{"optimizer": "soap_variant", "lr_head": 0.00744, "batch_tokens": 32768}
Each number is 128 + 32 x the weight over its row's rms, rounded and kept within 0 to 255. Layers, rows and columns count from 0. The size above them is the row's rms in percent of the matrix's.

# layer 6 MLP up, 256x96, rms 0.117, rows 221-234, columns 48-95
size [ 97 101 108  92 118 102  89 107 108  95  97 103 107  99]
[[ 75 121 104 110 154  95  87 204 114 137 134 139 195  83 116 120 178 135 139 145 122 190 177 100 140 135 129  83 132 123  92 148 172 171 106 116 123  97  66 144 117 134 149  57 146 162 115  77]
 [149 145 146 144 157 131 149 177 120  77 135 147 166 170 144 166  70 125 195 193 129 138 151  82 103  81  84 122 123 146 167 108 132 112 172 121  69 174 134 109 109  96 131 152 122 178 133  91]
 [150 151 117 104 119 142 146 205 131 183 141 141 152  90 157 166 115 154  91 174 168 180  83 116 117 178 140 155  74 171 131 120 106 157  94 117 155 103 138 133 170  74  96 111 139 163 130 124]
 [164 123 185 117 107 146  70  99  98  74 138 127 132 137 112 150 103 101  93  33 113 178  71 117 175 124  86 163 102 135 103 159 136 158 137 169 163 121 153  66 150 128  67 134 124 146 178 113]
 [180 143 102 107 175  94 148 120 128 159 177 121  94 138 140  80  78  94 128 107 151 114  72  41 126 192 160 154  63 126  98 128 126 130 138  78 191 112 105 116 131 127 198 122 160 173 182  97]
 [136 135 105  97 100 137 180 141  72  99 121 153 160 103  95 123 128 138 106  72 175 152  91 127 171 179 124 136  92  81  74 169  36  98 148 126 154  96 161 149 116  97 155 130 140 139  97 105]
 [140 161 109 146  99 155  89 144  65  97 156 112 116 127 152 121 150 114  91  68 167 134 121 125 131 116 118 199 130  99 156 111 100 144  64 133  91 143 134 175 174 152 141 128  84 115 161  76]
 [104 147  85 133 104 180 107 148 153 197  96 136  78 194  97 133  88 119 136  97 153 142 128 154 116 132  94 156  99 170 112 138 107 157 130 101 131  59  87 165 138  78 106 188  93 117 122 134]
 [100 124 162 129 103  91 118 125 136 122 113 143 103 124 106 144  99 135 103 148 160  95  99  75 140 179 153 100  91 117  68 139 154 107  94 111 213  78  95 120 161 159  71 180  87 149  84 109]
 [122 136 127 133 155  66  86 134 143  85 110  81 158 116 135 109 144 131 127 162  79 164 149 113  88 172 129  85 131 156 101 169 189  90 118  90 103 124 131 113 158  70 123 142 128 179 148  51]
 [114 110 124 169  99 156 125 117 173  54 125  94  93  83 153 176 159 141 145  95 204 216 140 149 107 137 104 152 129 120 144 214 129  37 154 160 123 151 114 136 116 157 155 130 117 142 167 119]
 [107 173 136  80 164 141  32 169  95 186 156 100 108  90 148 137 148  80 153 107  68 140 115 148 218 129 124 133 134 164 145  67 135 107 149  94 110  97 165 157 159  94 129 139 170  66  99 110]
 [148 129 124 138 152 129 149 109 168  78 131  92 103 136 142 119 145 150 141 122 154 199 116  91  80 119 179 130 101 108  87 146 146 123 152 153 129 135 138 204 132  76  45  83  80 123 120 166]
 [138 108 112  80 119  59 150 129 168 176 107  88  98 155 149 116 132  93 117 177 136  79 144 115 138 151 108 142 175 133 123 155  90 129 106  69  84 183  87 113 122 194 149 100 129 147 121  81]]
# layer 6 MLP down (transposed), 256x96, rms 0.123, rows 221-234, columns 48-95
size [ 99  98 109  80 107  98  92  98 117  96  93  98 106 100]
[[145 124 125 148 163 145  85 143 147  82 139 102 175 179 112 135 109 207 116  94 119 121 151 115 173  82 135 134 113 144 128 149 166  84 121 150 113 111  84 169 111 154 153 153  98  95 130  74]
 [101 133 144 159 116 142 109 175  94 161 110 145  76  85 137  93 178 133  90 152 124 139 116 157 170 165 147 143 158 131  86 124 123 151 155 117 134 102 138  48 164  84 112  78 171  92 154 164]
 [166 100 151 111 153 182 146  52 117 117  84  95  66  89 103 144 118 173 126 146 168 122 109 151 126 106  81  87 154 129 135 132 145  85 167 150 205 123 155 100  59 175 123 118 154  88 175 182]
 [ 90 155  95  57  89 123 146 154 133  61 123  89 123 135 179  76 164 112 154 199 142 137 107 117 130 126 156 178 189 133 119 107  99 110 114 129 159 165 116 117  66 108 130 175 164 146  98 143]
 [ 87  83 139 114 135 176  89 121 124  58 160 103  70 157 115 122 140 131 173 120  53 129 130 121 119 163 136 135 170 154 143 168 120 116 149 138 145 138 141 107 157 140 145 127 161 123 107 120]
 [119  73 123 111 129 155 131 125 146 166 128 129 135 147 177 142  76  95 139 205 113 133 166 143 138  64 123 116 200 126 164  79 174 165 122 138  86 119 117 100  91 114  80 134 177 116 143 136]
 [108  95 192 175 130  65 193 128 123 114 149 135 132 151 127 101  42 179 161 181  92 144 116 128 166 183 150 132 113  86  92 144 117 109 103 132 154 146 106 117 156 126 101 106  97 136 123 152]
 [138 149 127 109 143 149 153  99 142  97 151 122 103 132  92 137 166 134 166 126 184 120  96 146 132  82 133 104 118 131 113 147 173 178 135 216 108 139 168 159 110 127  95 162 147 152  60 112]
 [140 123 109 114 127 131  70 134  91 137 128 158 114 107 156  96 104 123 144 128 107 129 119  91  89 105 174 116 131 133 140 104 137 122 139  87  56 101 118 120 173  43 219 193 121  61 124 161]
 [117  88  60 108 151  98 121 140 180 115 126 117 147 146 155  82 111  94 156 157 110 109 115 157  95 123 124 105 140 104 140 141 144 171 148 168 138 112 161 160 184 109 142 140 129 133 155 141]
 [134 125 148 126 149 156 135 188  77 117 195 172  85 134 126  65 139  93 150  85 150 143 140 133 116 148 113 167 144 166 150 133  94 112 153 153  86 106 131 129 159 154 149 110 115 151 123 156]
 [107 139 136 161  88 136 124 155 127  81 108  50 137 119  99 150  61 167 126 117 110 135 149 130 124 149  50 165 123 129 106 157 169 112 110 122 114 183 146  97 117 114 103 136 152 116  94  81]
 [209 137 125 135  72 109 175 158 124 153 174 120 104 150 144 141 123 156 140 199 129 176  80  63 132 148 122 178 106 128  87  84 128 151 126 182 139 123 161 145  76 149  47  93 135 126 157 122]
 [140 109 125  90 113  82 139 119 113  87 132  63 166 123 206 106 138  91 158 129 135 114 120 112 111 171 156 143 124  93 127 127 137 147 206 104 131 137 154  93 129 209 159 111 171 133 110 106]]